Weights of a small transformer language model: 15 layers, RMSNorm before each block.
Each number is 200 + 20 x the weight over its row's rms, rounded and kept within 0 to 999. Layers, rows and columns count from 0. The size before them is the row's rms in percent of the matrix's.

# layer 2 MLP down (transposed), 1344x512, rms 0.0228, rows 661-679, columns 128-255
101,191,192,201,209,213,212,203,201,175,197,171,185,193,201,174,161,209,215,206,172,203,155,191,209,213,198,219,196,165,169,239,198,219,219,204,193,189,226,212,174,241,197,215,200,194,200,170,202,183,213,176,218,226,214,200,190,182,179,195,188,221,207,138,207,207,223,186,234,171,239,202,202,200,201,171,222,243,197,198,227,183,183,205,188,204,148,167,216,230,178,187,179,228,192,247,175,178,198,192,189,213,182,257,187,193,198,186,186,216,201,182,209,219,183,197,210,213,200,200,225,195,207,184,199,217,223,203,201
108,203,157,205,182,202,211,211,202,157,170,171,222,244,204,197,188,215,186,209,233,198,210,189,195,180,195,214,189,195,218,184,174,156,201,225,200,213,192,191,215,183,197,178,197,202,216,178,225,193,229,169,176,198,226,241,208,210,178,184,234,178,197,210,181,205,205,219,232,181,170,146,172,214,173,247,179,169,187,222,142,195,201,216,183,180,159,158,213,198,192,203,191,200,214,205,201,183,222,184,217,206,214,167,179,204,224,181,192,192,182,154,171,190,199,194,207,178,210,198,202,189,235,196,180,179,197,199,198
089,182,176,195,188,197,182,186,178,217,191,205,221,227,254,185,220,151,200,176,200,232,190,228,186,190,179,193,223,180,205,209,213,236,195,214,191,197,196,207,205,223,192,191,201,167,203,200,229,228,177,208,187,184,178,203,169,196,237,192,213,196,197,196,161,190,165,200,219,230,206,200,191,188,228,212,223,201,226,229,186,194,172,186,213,227,203,204,200,182,230,213,174,190,230,217,213,215,223,176,208,234,236,195,225,184,187,202,218,154,244,227,199,217,189,208,202,192,201,224,225,168,199,205,192,213,194,178,216
110,222,232,185,180,191,201,190,207,233,187,229,220,188,200,218,196,210,232,228,180,215,217,218,196,230,196,184,224,212,205,231,164,202,210,187,194,185,209,195,175,179,171,196,185,189,206,216,196,191,172,215,220,174,213,190,203,211,193,212,160,176,221,216,205,212,194,193,201,209,221,240,214,204,181,229,177,170,196,204,155,192,211,196,200,233,249,238,192,191,188,191,206,188,223,165,219,218,198,202,239,171,177,223,214,189,182,242,215,186,217,163,212,215,215,243,190,191,227,243,189,210,179,188,206,208,170,245,220
107,200,176,170,239,192,176,174,173,201,194,175,225,219,213,215,180,239,227,200,207,195,198,203,181,190,176,218,185,201,219,211,186,235,172,220,183,189,191,188,205,180,220,207,222,205,205,196,195,222,227,202,230,201,215,237,215,176,258,231,211,220,242,171,208,215,196,200,222,210,215,198,225,209,204,236,207,192,196,251,148,208,215,208,169,182,214,187,214,201,217,222,196,201,241,220,196,205,176,233,222,165,190,183,205,184,187,215,197,206,181,192,172,180,193,212,208,191,189,172,277,200,205,239,215,221,208,216,162
108,186,220,173,191,208,167,215,185,212,192,189,233,183,190,234,189,167,185,191,223,219,230,187,191,222,225,217,203,217,168,203,212,178,152,213,193,218,210,205,218,192,209,196,202,151,195,190,201,201,176,213,199,214,207,197,224,171,220,170,198,209,235,208,203,208,175,238,191,165,175,151,189,183,176,196,204,215,192,237,153,200,198,204,202,215,234,199,193,198,200,161,208,198,186,211,197,201,165,194,232,214,214,173,190,197,161,230,205,150,200,195,212,246,188,221,203,190,197,192,233,224,186,178,198,199,244,210,178
082,183,185,225,209,179,198,175,186,195,209,187,210,218,194,220,214,202,223,212,177,213,205,210,187,207,214,182,191,214,200,185,219,196,220,221,216,225,179,229,201,196,216,171,188,189,220,191,229,157,197,210,248,181,217,203,181,193,204,192,195,210,204,202,212,222,229,198,149,189,197,205,189,188,191,189,238,241,234,222,174,211,199,194,205,219,182,203,163,179,215,207,179,206,163,201,194,214,180,182,201,240,206,210,257,196,188,247,203,183,191,202,182,220,166,208,163,223,181,211,217,218,208,180,195,216,192,209,213
088,198,175,226,223,207,211,194,189,201,232,199,190,211,193,159,197,234,194,209,183,200,196,201,186,233,221,169,221,171,198,218,221,210,207,222,194,184,181,191,178,200,171,230,196,209,177,213,222,218,217,199,184,208,189,192,177,199,227,197,208,161,184,194,194,199,211,176,209,189,194,213,217,190,217,198,229,204,198,196,249,206,198,186,240,152,201,228,192,209,190,185,239,193,228,223,224,181,159,195,179,189,167,207,208,191,173,197,181,194,196,190,219,224,206,232,187,202,199,215,249,208,188,225,186,233,179,183,187
113,216,198,146,175,214,217,195,189,202,217,195,190,200,247,212,171,207,235,198,233,229,231,223,194,191,212,205,214,218,200,211,203,162,225,221,190,234,203,215,185,233,236,197,146,187,207,185,220,189,210,209,227,238,234,211,190,208,189,191,186,206,178,168,233,229,175,190,229,185,199,219,160,191,214,181,216,186,191,191,171,174,216,217,193,204,210,186,190,212,208,208,200,178,221,180,203,175,214,199,169,195,188,221,252,170,191,213,222,181,241,187,201,184,166,209,203,203,188,208,195,206,210,197,215,230,196,203,193
116,209,212,221,239,219,227,178,197,175,204,174,201,203,200,180,195,198,214,223,208,153,203,167,222,210,250,205,175,230,167,208,213,174,214,196,209,226,189,199,154,172,222,194,163,173,181,203,220,223,186,196,224,233,220,159,203,205,196,204,213,193,221,172,235,227,155,211,200,199,197,186,220,193,204,186,178,199,146,180,142,226,206,202,180,230,182,202,180,183,234,198,204,154,214,209,214,189,167,226,178,200,182,190,229,197,227,181,168,206,226,119,201,177,177,208,191,177,218,221,187,228,206,197,216,177,195,202,197
079,165,173,202,217,211,220,249,158,190,178,200,179,178,220,204,207,233,190,195,199,217,163,180,209,224,183,215,175,232,193,223,202,184,225,214,190,206,152,183,182,182,172,225,200,209,223,212,212,193,226,172,177,176,188,201,242,215,212,214,190,176,203,205,231,162,208,188,223,215,139,205,206,240,181,205,197,204,170,182,267,166,225,198,206,205,201,176,190,191,216,243,216,241,209,207,194,207,166,226,198,172,187,224,190,189,203,160,213,210,210,188,168,197,247,205,201,228,207,201,186,237,195,207,224,211,196,199,187
144,197,195,205,226,206,228,230,232,203,189,245,212,218,216,178,183,208,166,212,217,194,228,236,217,205,188,203,196,191,210,208,178,215,217,175,225,168,204,194,176,187,195,164,192,190,198,201,204,203,201,196,177,210,184,209,201,198,226,187,170,220,178,186,194,235,198,203,215,185,262,204,176,205,220,178,201,196,210,214,195,180,196,210,204,213,211,190,205,217,195,184,192,198,151,177,195,244,198,192,196,167,226,143,198,181,185,192,228,210,172,173,242,200,207,193,222,202,193,187,198,180,155,176,183,177,197,168,198
109,199,250,199,191,169,197,193,236,204,213,169,228,248,215,221,228,228,206,184,154,180,211,224,201,202,250,204,199,150,209,204,189,215,224,200,200,219,232,192,214,226,206,195,204,218,228,219,209,227,179,224,220,189,215,210,200,175,204,191,221,190,257,178,192,222,150,190,186,174,209,187,187,192,169,200,192,195,204,194,169,189,171,189,193,225,179,195,245,172,196,179,180,193,232,203,196,209,190,200,200,200,161,192,229,210,164,197,184,204,203,167,220,174,169,229,198,198,207,246,182,182,174,199,195,223,215,227,183
090,198,200,188,201,198,184,214,188,203,168,184,212,149,197,216,206,162,227,213,200,230,174,206,173,205,181,244,196,140,190,197,210,165,199,239,177,208,197,201,203,194,166,200,197,214,190,237,204,206,186,193,213,209,215,202,178,178,206,196,214,186,195,194,187,200,186,238,173,184,184,203,203,183,206,223,197,203,214,198,161,201,245,207,179,202,231,195,182,192,257,212,212,190,194,205,211,226,214,200,227,205,223,215,211,170,182,188,220,186,234,143,170,179,200,200,207,191,193,222,206,238,237,201,146,188,191,173,232
095,230,195,235,218,222,214,195,186,207,194,158,156,213,226,186,212,196,228,174,200,209,200,185,207,210,231,185,213,204,193,207,198,238,202,211,196,201,167,204,205,189,190,209,205,222,203,195,193,169,198,193,206,220,207,146,187,232,198,188,229,238,214,193,188,237,223,188,208,204,210,206,190,211,201,183,176,210,199,206,235,197,202,208,180,187,195,171,185,193,192,222,193,184,172,187,200,216,212,201,189,198,217,209,169,251,189,118,202,175,181,204,206,195,207,222,202,219,238,168,227,175,202,193,201,205,192,157,226
130,162,186,170,244,220,191,178,199,190,194,179,220,218,197,195,162,177,215,246,195,177,191,202,199,210,225,210,209,201,164,206,211,197,207,162,213,205,209,195,165,214,213,172,190,223,218,199,212,195,202,191,220,214,196,203,230,221,227,169,191,217,208,231,210,169,202,184,177,168,220,192,212,232,182,188,198,182,216,209,192,200,201,198,223,223,183,167,206,219,183,204,203,177,215,175,215,209,167,227,189,218,211,178,177,192,197,212,188,210,202,181,200,157,217,228,169,209,209,190,206,185,205,205,200,206,207,207,157
094,186,187,221,208,222,221,208,226,234,206,185,171,189,231,185,180,189,171,191,221,194,182,233,199,163,223,219,198,180,215,201,209,161,200,195,218,157,191,206,192,197,207,217,196,169,156,204,190,218,177,208,158,216,160,207,236,199,194,204,194,237,128,172,192,166,192,207,205,197,192,190,179,226,184,209,226,197,148,192,239,181,206,188,220,196,193,213,202,163,215,190,210,201,162,178,183,197,170,192,203,189,200,184,208,169,219,192,215,194,211,258,194,213,208,254,225,202,143,235,196,215,218,217,175,196,198,200,216
095,202,170,215,183,198,155,228,191,174,203,230,204,192,216,227,219,217,131,175,179,181,183,182,218,186,217,212,209,187,166,215,173,245,196,185,181,198,197,186,153,181,247,191,206,178,182,221,187,211,183,189,218,200,193,192,224,209,208,171,202,180,181,202,168,223,217,210,222,186,213,207,196,206,177,199,190,193,203,171,205,184,185,213,201,220,205,232,170,220,207,180,193,221,203,211,216,236,212,194,160,183,209,183,175,175,188,152,208,201,148,191,215,185,190,203,192,180,205,221,198,178,208,211,189,226,207,158,166
096,217,199,175,224,206,194,188,209,202,220,171,199,193,190,213,205,164,236,205,217,217,239,196,189,208,222,218,218,235,196,176,176,162,213,167,200,198,181,178,183,197,217,205,220,192,207,198,202,213,249,199,206,209,222,205,205,215,178,213,225,206,197,224,226,176,223,205,211,226,202,181,206,184,204,199,227,189,195,197,179,207,192,188,163,201,230,207,207,246,185,174,223,185,229,178,179,203,191,200,181,226,166,214,215,197,179,171,175,200,248,188,204,192,204,190,197,181,199,212,180,230,200,212,163,202,172,183,199
# layer 2 MLP gate, 1344x512, rms 0.0267, rows 662-679, columns 128-255
116,200,209,163,209,173,196,186,206,199,209,195,196,208,222,169,205,208,182,202,174,192,180,202,148,203,237,198,198,176,180,215,203,210,181,190,186,195,171,192,168,175,215,189,188,183,242,196,225,174,194,191,239,202,180,179,207,180,203,230,184,186,239,187,218,226,165,203,206,213,238,214,220,157,203,160,212,183,223,214,142,182,194,184,165,211,192,221,214,189,192,180,189,185,203,182,202,195,193,201,211,247,191,210,213,192,177,210,225,167,208,179,205,191,202,208,171,207,205,223,195,199,194,222,205,178,218,233,223
090,214,167,204,255,179,218,221,193,184,185,233,170,232,156,200,176,245,199,187,198,228,205,205,198,142,215,173,224,203,198,204,182,178,182,153,231,168,177,210,166,181,217,189,177,179,205,226,174,208,182,206,198,201,195,221,183,210,179,177,180,205,200,176,199,210,221,170,189,165,227,225,174,218,223,161,180,202,165,165,223,196,174,190,198,202,207,202,181,197,158,200,214,207,193,205,180,207,176,196,191,186,207,190,167,192,229,203,202,194,156,190,203,241,174,203,176,200,197,202,193,192,187,199,193,213,206,207,151
102,225,200,186,209,187,192,179,202,194,154,225,223,231,205,241,233,204,215,195,193,233,176,167,198,172,204,180,155,198,203,208,184,220,198,206,195,208,200,200,196,192,202,184,175,185,182,198,193,168,174,171,224,188,237,204,215,225,186,227,176,181,212,190,238,182,175,152,201,212,204,218,214,197,208,204,200,184,155,233,163,184,223,183,173,224,210,239,216,170,199,214,190,206,202,192,220,196,201,224,204,196,149,218,205,236,187,228,194,178,225,188,214,203,218,218,200,208,228,219,197,223,213,222,210,209,188,235,189
101,232,236,201,191,209,202,194,153,182,266,199,197,191,182,178,185,199,232,173,233,202,221,196,178,219,198,192,208,224,207,156,199,172,221,234,242,215,200,206,217,193,186,206,199,223,208,197,195,197,169,199,183,220,238,223,207,217,189,170,215,191,183,203,182,228,184,170,214,219,217,211,219,220,183,226,205,172,167,200,181,213,208,212,199,184,201,203,204,201,205,211,218,210,206,222,185,171,210,181,202,208,213,178,200,157,181,164,210,230,202,212,188,245,152,213,192,196,218,235,189,198,196,194,209,201,184,214,218
111,215,189,241,214,171,239,225,197,200,217,214,187,216,221,192,219,217,224,225,167,218,172,208,207,189,182,192,177,175,229,205,195,223,230,207,217,208,198,193,172,209,194,183,187,234,216,216,223,188,197,207,212,187,187,192,186,234,187,202,208,198,196,163,206,211,226,150,184,210,206,236,224,214,236,216,188,201,216,190,215,207,221,218,185,206,167,161,236,194,178,208,200,203,211,187,190,201,216,176,186,202,190,216,188,229,224,178,209,238,201,193,219,159,200,192,178,229,200,231,194,181,202,250,201,193,170,183,169
075,204,191,227,188,188,191,216,188,194,171,220,188,214,192,198,205,179,201,243,197,212,191,187,202,209,176,212,189,230,189,226,207,200,180,151,185,202,177,201,167,216,206,209,201,207,200,201,177,194,242,186,173,163,185,208,209,189,195,207,218,212,201,183,174,181,224,212,201,170,208,189,187,185,198,179,187,210,203,206,197,235,221,249,220,201,216,174,227,210,188,224,191,205,199,210,188,208,196,191,178,171,227,234,167,196,215,180,181,221,196,196,181,179,194,191,194,191,211,179,201,243,228,156,191,190,213,171,202
091,221,212,217,228,186,194,200,167,164,221,234,188,192,199,193,190,195,211,217,208,223,212,174,191,191,212,205,226,195,191,196,217,173,186,200,206,213,147,168,193,162,201,231,198,193,217,208,209,197,185,198,184,203,217,177,229,211,196,184,222,215,209,199,205,199,219,200,208,183,184,194,205,208,188,206,163,181,184,167,213,220,231,222,211,190,165,177,186,210,217,225,181,186,187,225,189,210,199,174,162,205,214,171,193,153,229,156,200,216,172,203,214,181,176,162,221,213,199,210,192,180,204,195,159,215,203,200,203
118,198,209,200,223,206,241,188,209,211,178,206,194,221,216,189,212,211,236,193,210,213,198,189,208,194,184,190,182,203,175,219,195,188,177,214,185,178,190,191,195,204,186,186,188,193,192,191,207,185,207,235,224,212,183,249,184,188,181,172,228,199,166,181,186,171,203,224,228,202,177,219,191,183,186,214,203,192,182,205,159,199,219,243,216,185,186,220,183,196,194,208,192,170,194,225,199,221,176,203,197,215,240,217,210,152,233,153,185,176,178,200,202,190,216,212,214,199,201,180,188,234,190,184,207,219,192,149,161
118,186,204,183,202,189,182,163,187,206,204,217,234,219,201,200,239,212,212,199,188,197,180,163,171,213,234,234,178,197,185,198,222,167,180,220,207,190,201,228,177,186,194,151,189,191,212,221,212,203,179,189,233,213,247,172,219,224,177,217,241,181,229,189,191,242,189,183,197,193,153,215,213,182,203,179,190,223,192,198,163,209,193,200,151,193,195,158,191,199,189,202,209,187,211,199,211,184,218,194,193,224,205,195,223,232,227,204,217,180,209,159,227,218,160,180,169,185,213,220,206,170,198,218,195,167,181,190,213
083,186,193,211,204,184,213,190,228,184,187,245,180,174,213,203,178,188,187,214,216,221,172,185,190,182,202,186,192,192,182,204,193,185,195,215,222,179,191,179,185,170,205,220,236,185,184,228,173,243,196,248,184,201,203,211,175,194,194,195,220,187,214,226,193,187,209,243,192,207,179,149,178,211,177,199,192,225,175,216,183,243,219,192,188,199,179,185,192,168,182,229,189,195,169,170,199,171,196,176,182,195,189,201,214,195,214,178,192,224,191,205,208,215,212,232,199,170,200,173,197,202,178,210,187,170,188,196,229
149,212,191,199,195,223,187,198,180,246,155,162,187,172,203,232,197,216,193,178,234,180,238,175,176,201,197,210,247,178,202,223,196,196,208,191,186,208,192,185,160,192,218,219,168,218,174,193,204,198,191,210,187,186,174,176,156,163,221,200,183,186,210,219,191,181,195,218,218,161,187,187,212,203,200,207,199,154,225,223,178,214,210,184,210,227,208,197,173,214,191,231,206,200,184,192,195,194,191,204,211,196,211,200,210,190,244,166,186,213,232,156,218,157,216,179,231,162,214,203,180,195,191,185,188,193,218,218,219
098,215,131,162,202,198,214,186,191,180,183,215,175,165,201,183,191,182,198,202,227,195,209,194,184,190,162,211,191,212,190,178,208,215,149,184,216,178,205,208,206,182,207,210,163,202,186,196,176,181,205,185,192,210,199,183,212,235,182,200,164,227,214,207,201,209,240,220,250,199,211,223,225,231,221,208,179,222,203,185,190,212,204,214,183,189,210,203,172,236,229,227,235,217,155,167,203,211,225,198,224,209,243,206,172,206,237,213,226,185,204,214,194,243,228,178,204,169,216,194,210,214,222,157,186,186,160,163,240
097,213,200,214,161,206,186,208,189,166,213,184,175,197,185,223,178,200,187,199,247,200,196,167,236,220,176,189,208,196,199,203,206,164,209,182,210,214,211,211,204,198,214,220,201,169,190,205,206,172,201,229,162,238,212,203,172,157,225,155,222,270,194,210,194,171,206,182,235,166,197,160,185,211,166,204,206,188,209,220,190,235,188,220,208,179,221,193,187,193,168,226,233,192,228,207,198,210,194,180,178,190,221,182,202,156,192,168,189,218,181,187,188,190,165,176,208,209,202,188,163,184,203,195,199,213,190,184,211
086,202,219,186,227,182,214,224,170,202,173,196,211,208,210,213,166,207,192,216,199,209,214,174,173,178,195,209,213,225,158,193,201,172,158,174,184,191,210,188,217,201,229,195,215,186,192,229,235,204,220,202,193,207,186,232,211,182,199,188,177,197,186,201,218,193,207,202,193,191,184,212,194,191,215,177,194,191,200,205,172,214,195,193,208,208,180,208,197,184,210,206,202,190,186,194,215,201,181,206,175,188,209,203,204,205,214,222,212,264,213,144,177,217,148,189,193,211,198,182,176,212,234,181,183,229,196,218,159
134,206,178,235,194,148,195,218,220,178,193,197,200,169,192,212,187,194,216,189,204,190,184,204,228,186,196,229,227,201,170,196,215,203,217,235,195,165,162,204,165,174,198,220,202,205,194,191,229,209,178,228,169,219,208,185,196,198,221,202,224,240,187,187,196,222,220,210,201,175,213,176,188,215,190,216,197,197,197,206,213,209,221,226,190,210,193,154,189,176,180,252,188,195,176,212,221,194,215,186,200,168,186,184,196,199,240,174,207,221,185,211,189,208,194,232,261,219,219,195,179,192,196,193,163,197,204,194,211
092,202,186,183,228,230,258,204,207,236,210,194,160,182,206,186,211,229,198,181,191,212,198,191,193,141,217,233,208,171,203,210,196,194,195,207,204,175,198,233,216,189,204,210,177,166,151,193,188,186,166,194,151,226,143,179,233,222,178,215,205,208,168,213,202,183,196,202,189,191,202,197,178,215,209,215,211,214,163,219,212,178,224,191,246,193,183,188,193,167,238,204,226,178,192,196,169,209,175,199,206,185,198,151,200,183,225,214,208,208,173,230,192,207,202,227,217,168,205,239,224,187,209,218,206,183,201,209,199
088,202,149,197,217,205,190,216,179,177,162,206,206,198,233,197,207,224,164,182,195,218,186,163,232,159,196,242,162,163,172,241,176,217,177,168,184,220,170,194,182,205,223,187,188,216,189,195,233,189,207,196,234,199,178,191,205,170,224,164,221,190,182,212,211,193,187,210,232,182,225,246,214,201,201,204,197,186,217,193,189,214,214,210,203,175,220,205,192,203,200,181,146,226,191,236,178,202,218,217,194,178,213,201,167,204,188,202,233,213,182,200,174,173,195,216,237,197,206,193,214,195,208,214,200,199,198,214,180
110,172,207,202,179,179,207,224,178,201,180,217,195,202,217,203,162,243,173,169,192,206,175,186,220,185,207,189,188,174,172,235,201,234,195,226,209,204,210,220,233,193,211,186,196,216,193,200,208,180,155,210,210,177,187,194,223,210,209,169,179,195,215,188,185,245,182,209,204,194,205,220,203,217,186,211,178,226,201,218,202,192,214,170,209,208,172,159,196,145,216,208,158,208,168,217,193,212,191,211,198,192,219,167,204,215,231,222,228,172,194,222,209,217,198,231,200,210,195,205,220,177,197,209,232,204,218,218,207
# layer 2 MLP up, 1344x512, rms 0.0252, rows 662-679, columns 128-255
110,189,222,197,213,215,198,196,203,230,215,214,180,184,177,196,214,182,222,187,161,179,182,210,210,204,219,172,200,198,179,212,252,237,183,157,211,185,219,185,191,212,206,216,194,201,176,224,177,201,172,215,213,200,188,170,193,213,234,241,187,208,210,171,224,189,197,180,176,225,235,250,206,188,216,172,215,236,217,175,233,201,199,157,214,217,229,227,172,194,204,187,215,186,175,203,214,192,184,206,187,195,193,233,210,221,150,214,192,236,200,235,232,216,213,209,206,225,197,185,204,210,187,229,211,220,193,202,198
090,166,235,198,224,174,166,173,194,201,207,206,206,190,211,179,238,204,188,183,174,202,224,223,214,219,216,188,180,167,209,197,246,201,201,192,193,218,198,207,209,233,176,156,192,180,167,223,221,246,154,188,214,180,177,190,169,206,206,179,165,220,195,208,192,183,164,199,206,194,240,202,183,189,212,187,192,179,217,167,199,178,190,195,186,191,214,188,207,185,212,217,170,203,216,212,172,231,194,182,213,207,217,202,213,204,190,185,193,180,205,190,193,227,199,208,182,143,178,199,207,184,194,196,202,190,210,194,170
110,203,158,193,245,192,217,180,170,143,166,181,196,211,193,189,219,209,167,194,243,242,179,156,211,183,210,198,169,189,208,191,160,197,193,238,184,210,185,197,215,183,229,209,164,193,185,212,227,208,212,218,207,195,199,203,184,194,192,201,206,211,210,185,226,158,200,144,175,201,158,182,195,189,197,198,229,195,160,203,217,192,182,234,187,186,156,176,253,208,210,200,196,224,197,205,213,213,194,208,195,198,211,208,204,233,209,206,188,190,186,216,224,167,202,185,199,179,182,159,200,218,212,243,215,206,212,223,204
102,203,213,220,182,185,245,203,216,190,241,226,173,191,163,188,237,175,179,194,207,227,206,198,200,195,215,193,194,223,180,170,204,205,209,193,219,201,221,193,181,220,197,211,203,232,171,223,226,199,185,261,193,179,211,178,200,214,156,183,192,194,189,210,174,194,206,193,179,211,207,209,191,195,163,144,190,190,211,163,199,198,194,193,231,187,176,215,199,175,173,183,187,188,177,188,184,207,203,175,184,203,217,212,201,207,219,182,199,214,207,189,227,242,202,229,184,183,211,212,158,192,156,192,196,190,207,174,220
114,205,202,214,222,189,227,184,207,202,226,228,182,213,219,178,221,233,185,183,174,187,216,212,205,200,170,193,188,193,197,192,218,238,214,188,156,211,205,216,211,270,231,199,203,250,198,228,197,199,207,168,201,189,232,220,187,219,154,179,161,191,191,145,207,189,195,171,193,217,198,240,203,214,231,196,210,179,213,157,211,220,226,185,159,164,186,177,201,190,213,237,226,199,243,196,188,222,224,208,225,193,185,210,208,208,204,216,221,230,212,229,197,214,209,209,202,248,228,218,183,190,169,212,207,196,187,181,201
075,193,196,222,208,204,228,164,213,182,232,204,200,198,176,226,212,208,215,197,179,196,204,211,194,198,222,179,206,198,189,166,203,211,213,234,227,214,186,253,221,212,184,163,185,227,213,202,231,175,195,169,232,181,219,200,181,225,210,195,179,218,209,173,177,222,224,170,152,199,210,185,191,181,172,205,212,229,205,213,201,216,195,177,205,216,174,191,164,184,223,216,170,208,175,206,199,205,199,182,199,238,205,194,248,183,202,220,174,201,205,203,196,232,179,214,172,225,212,197,213,204,213,183,195,221,194,207,212
085,189,176,200,235,200,205,196,176,195,230,184,187,211,178,162,207,235,207,213,212,190,209,202,191,229,207,175,210,180,197,188,211,200,206,203,190,188,190,205,186,212,200,243,201,205,185,206,215,214,229,195,191,209,184,198,179,200,218,194,225,169,195,206,199,203,202,180,221,202,201,204,201,189,206,192,219,211,185,188,206,205,194,180,215,141,208,228,192,203,197,173,238,202,230,221,248,189,158,187,203,204,178,208,223,205,175,206,170,198,199,200,216,224,217,239,197,211,224,223,261,211,197,217,194,226,174,196,192
144,182,228,159,207,193,215,189,212,200,200,202,229,215,227,198,209,220,218,178,213,200,197,206,211,205,191,207,169,192,179,208,217,194,180,234,173,209,196,203,177,208,213,190,174,217,197,191,189,174,212,204,252,210,212,233,177,194,158,170,224,207,170,166,193,196,205,231,227,211,170,223,213,187,194,199,201,211,202,181,183,189,205,232,208,166,210,227,195,202,187,199,205,181,206,222,215,206,215,240,182,233,218,233,235,163,227,163,211,159,216,200,211,213,199,213,208,211,201,221,184,233,203,186,203,197,187,167,168
114,187,197,166,154,176,167,208,203,228,189,226,216,200,176,227,217,217,196,201,191,229,188,204,183,172,174,192,224,190,246,209,177,230,187,206,203,168,191,235,215,237,163,193,218,214,210,199,197,167,197,207,201,167,198,207,216,187,188,207,215,184,188,197,179,182,223,194,168,206,191,228,222,207,193,210,223,227,252,232,229,171,218,184,197,173,205,178,198,207,177,201,194,208,185,186,183,203,238,170,209,210,213,200,189,200,160,214,229,194,174,264,225,232,219,205,209,176,208,172,203,158,211,226,176,183,204,164,197
078,187,168,206,216,210,214,238,159,192,183,181,195,193,217,216,202,243,187,181,207,202,203,207,204,233,179,215,167,205,190,184,218,183,228,235,194,218,167,208,199,210,201,210,194,208,233,211,234,171,232,181,209,197,179,195,236,226,232,225,198,177,200,210,189,166,196,180,206,213,196,199,183,251,187,196,210,185,183,194,199,159,218,199,214,219,212,174,207,222,235,243,221,214,212,225,219,190,146,234,203,170,190,203,201,169,198,155,210,199,207,200,192,207,228,197,197,226,194,211,196,236,175,185,216,208,212,199,181
134,149,176,208,174,165,210,186,203,200,221,207,188,189,208,190,219,180,195,188,219,208,194,233,199,170,197,232,164,207,201,218,196,202,218,186,160,199,219,226,188,217,169,217,201,203,227,198,229,185,217,199,208,203,177,191,212,193,211,218,184,201,199,224,175,231,194,212,206,209,178,231,181,184,220,191,178,202,208,218,212,164,142,212,183,203,248,257,208,196,167,192,191,195,210,188,211,173,208,210,189,153,182,216,215,196,169,214,183,187,191,192,191,223,179,192,199,193,192,190,187,215,218,214,182,210,201,224,209
105,230,182,151,198,158,227,188,179,179,171,193,217,214,212,194,215,200,224,161,186,188,183,195,160,188,200,210,200,173,202,192,211,220,150,185,217,229,241,192,186,205,220,215,158,192,219,198,180,215,196,196,227,200,233,189,184,206,199,212,177,218,242,179,206,228,188,226,215,187,185,204,230,195,200,183,187,220,213,186,195,189,176,187,168,228,199,193,227,213,212,186,203,236,197,184,207,238,245,208,221,218,211,231,210,223,211,235,220,178,204,203,212,225,192,216,189,198,203,248,186,208,210,198,186,202,197,195,203
090,178,185,196,197,226,184,223,192,210,165,156,197,179,173,201,193,190,232,193,187,236,183,198,197,216,207,232,179,134,165,235,207,181,196,243,201,206,183,192,216,198,186,203,188,222,211,212,197,225,198,180,228,211,233,184,196,175,168,206,205,192,200,189,190,167,194,206,197,194,237,230,206,202,212,212,222,210,213,202,188,200,217,188,203,234,188,218,171,210,249,189,197,195,188,205,208,242,206,203,221,221,217,203,210,173,192,182,224,190,199,198,187,162,196,204,199,190,171,230,205,227,235,183,163,197,229,154,179
088,200,187,189,170,207,220,187,210,232,206,180,214,202,249,184,216,182,181,161,209,175,197,212,202,239,203,192,231,180,244,204,197,198,180,195,200,204,182,212,206,215,186,213,218,220,234,212,177,181,193,184,201,215,179,151,194,224,243,225,187,230,227,207,223,223,195,212,211,214,201,216,216,213,196,186,234,190,215,234,179,169,188,166,226,172,207,178,189,217,191,189,225,195,215,165,226,225,218,210,214,195,185,226,189,227,214,186,198,181,202,197,194,183,208,195,256,240,212,177,220,206,206,187,181,176,224,174,214
130,178,197,188,249,227,194,193,195,201,169,150,233,173,196,208,167,182,208,212,201,190,193,223,178,213,200,186,188,191,234,210,204,215,183,150,182,219,211,171,204,194,225,182,167,190,223,184,222,234,199,203,188,260,188,183,157,173,205,174,207,212,197,180,221,188,204,207,194,226,199,187,204,235,198,211,188,177,203,189,199,225,201,190,222,209,188,202,215,230,209,194,214,189,216,182,227,194,220,218,206,232,199,199,163,214,184,206,188,227,204,188,193,191,166,208,199,212,187,195,205,204,203,179,187,210,206,213,217
089,191,189,223,178,194,179,199,207,208,192,211,198,222,224,209,164,150,176,214,207,188,210,240,214,195,183,166,206,220,213,201,208,194,237,159,235,173,201,171,180,213,214,209,225,205,208,198,194,240,197,245,202,181,227,225,209,169,220,184,209,229,193,198,190,170,202,198,210,193,203,189,181,212,199,214,187,188,207,158,188,202,210,236,172,191,209,206,215,183,177,180,168,200,178,176,224,172,160,188,204,202,214,212,232,207,202,183,185,230,212,207,222,181,196,197,189,220,193,153,165,230,184,185,186,217,195,184,197
090,178,217,204,218,188,230,227,226,206,221,206,184,211,235,175,205,206,202,220,176,183,178,216,170,198,195,167,228,191,190,217,161,188,183,169,229,182,182,175,229,194,183,212,209,169,202,212,195,223,228,208,208,205,204,199,168,173,197,190,219,221,168,213,181,158,227,216,216,232,229,191,206,252,179,176,185,202,222,189,188,211,192,198,222,195,213,177,183,238,214,193,225,200,200,196,173,227,177,225,184,202,210,175,186,187,207,196,226,179,201,183,178,189,184,205,196,191,199,203,206,206,218,152,213,210,169,211,164
107,169,210,211,147,209,218,190,177,195,181,208,228,219,208,211,189,196,188,187,193,187,167,211,193,184,222,180,185,176,201,225,211,215,196,210,190,212,200,231,205,184,206,224,213,229,195,215,212,172,160,231,207,194,193,191,196,186,180,189,187,180,220,191,172,234,170,198,149,196,217,213,227,177,218,206,185,180,206,215,213,187,203,195,210,224,210,179,183,163,199,217,185,260,178,209,210,210,189,233,194,198,204,186,214,228,221,243,257,162,186,240,188,203,211,261,185,182,198,217,199,162,165,208,196,170,232,205,194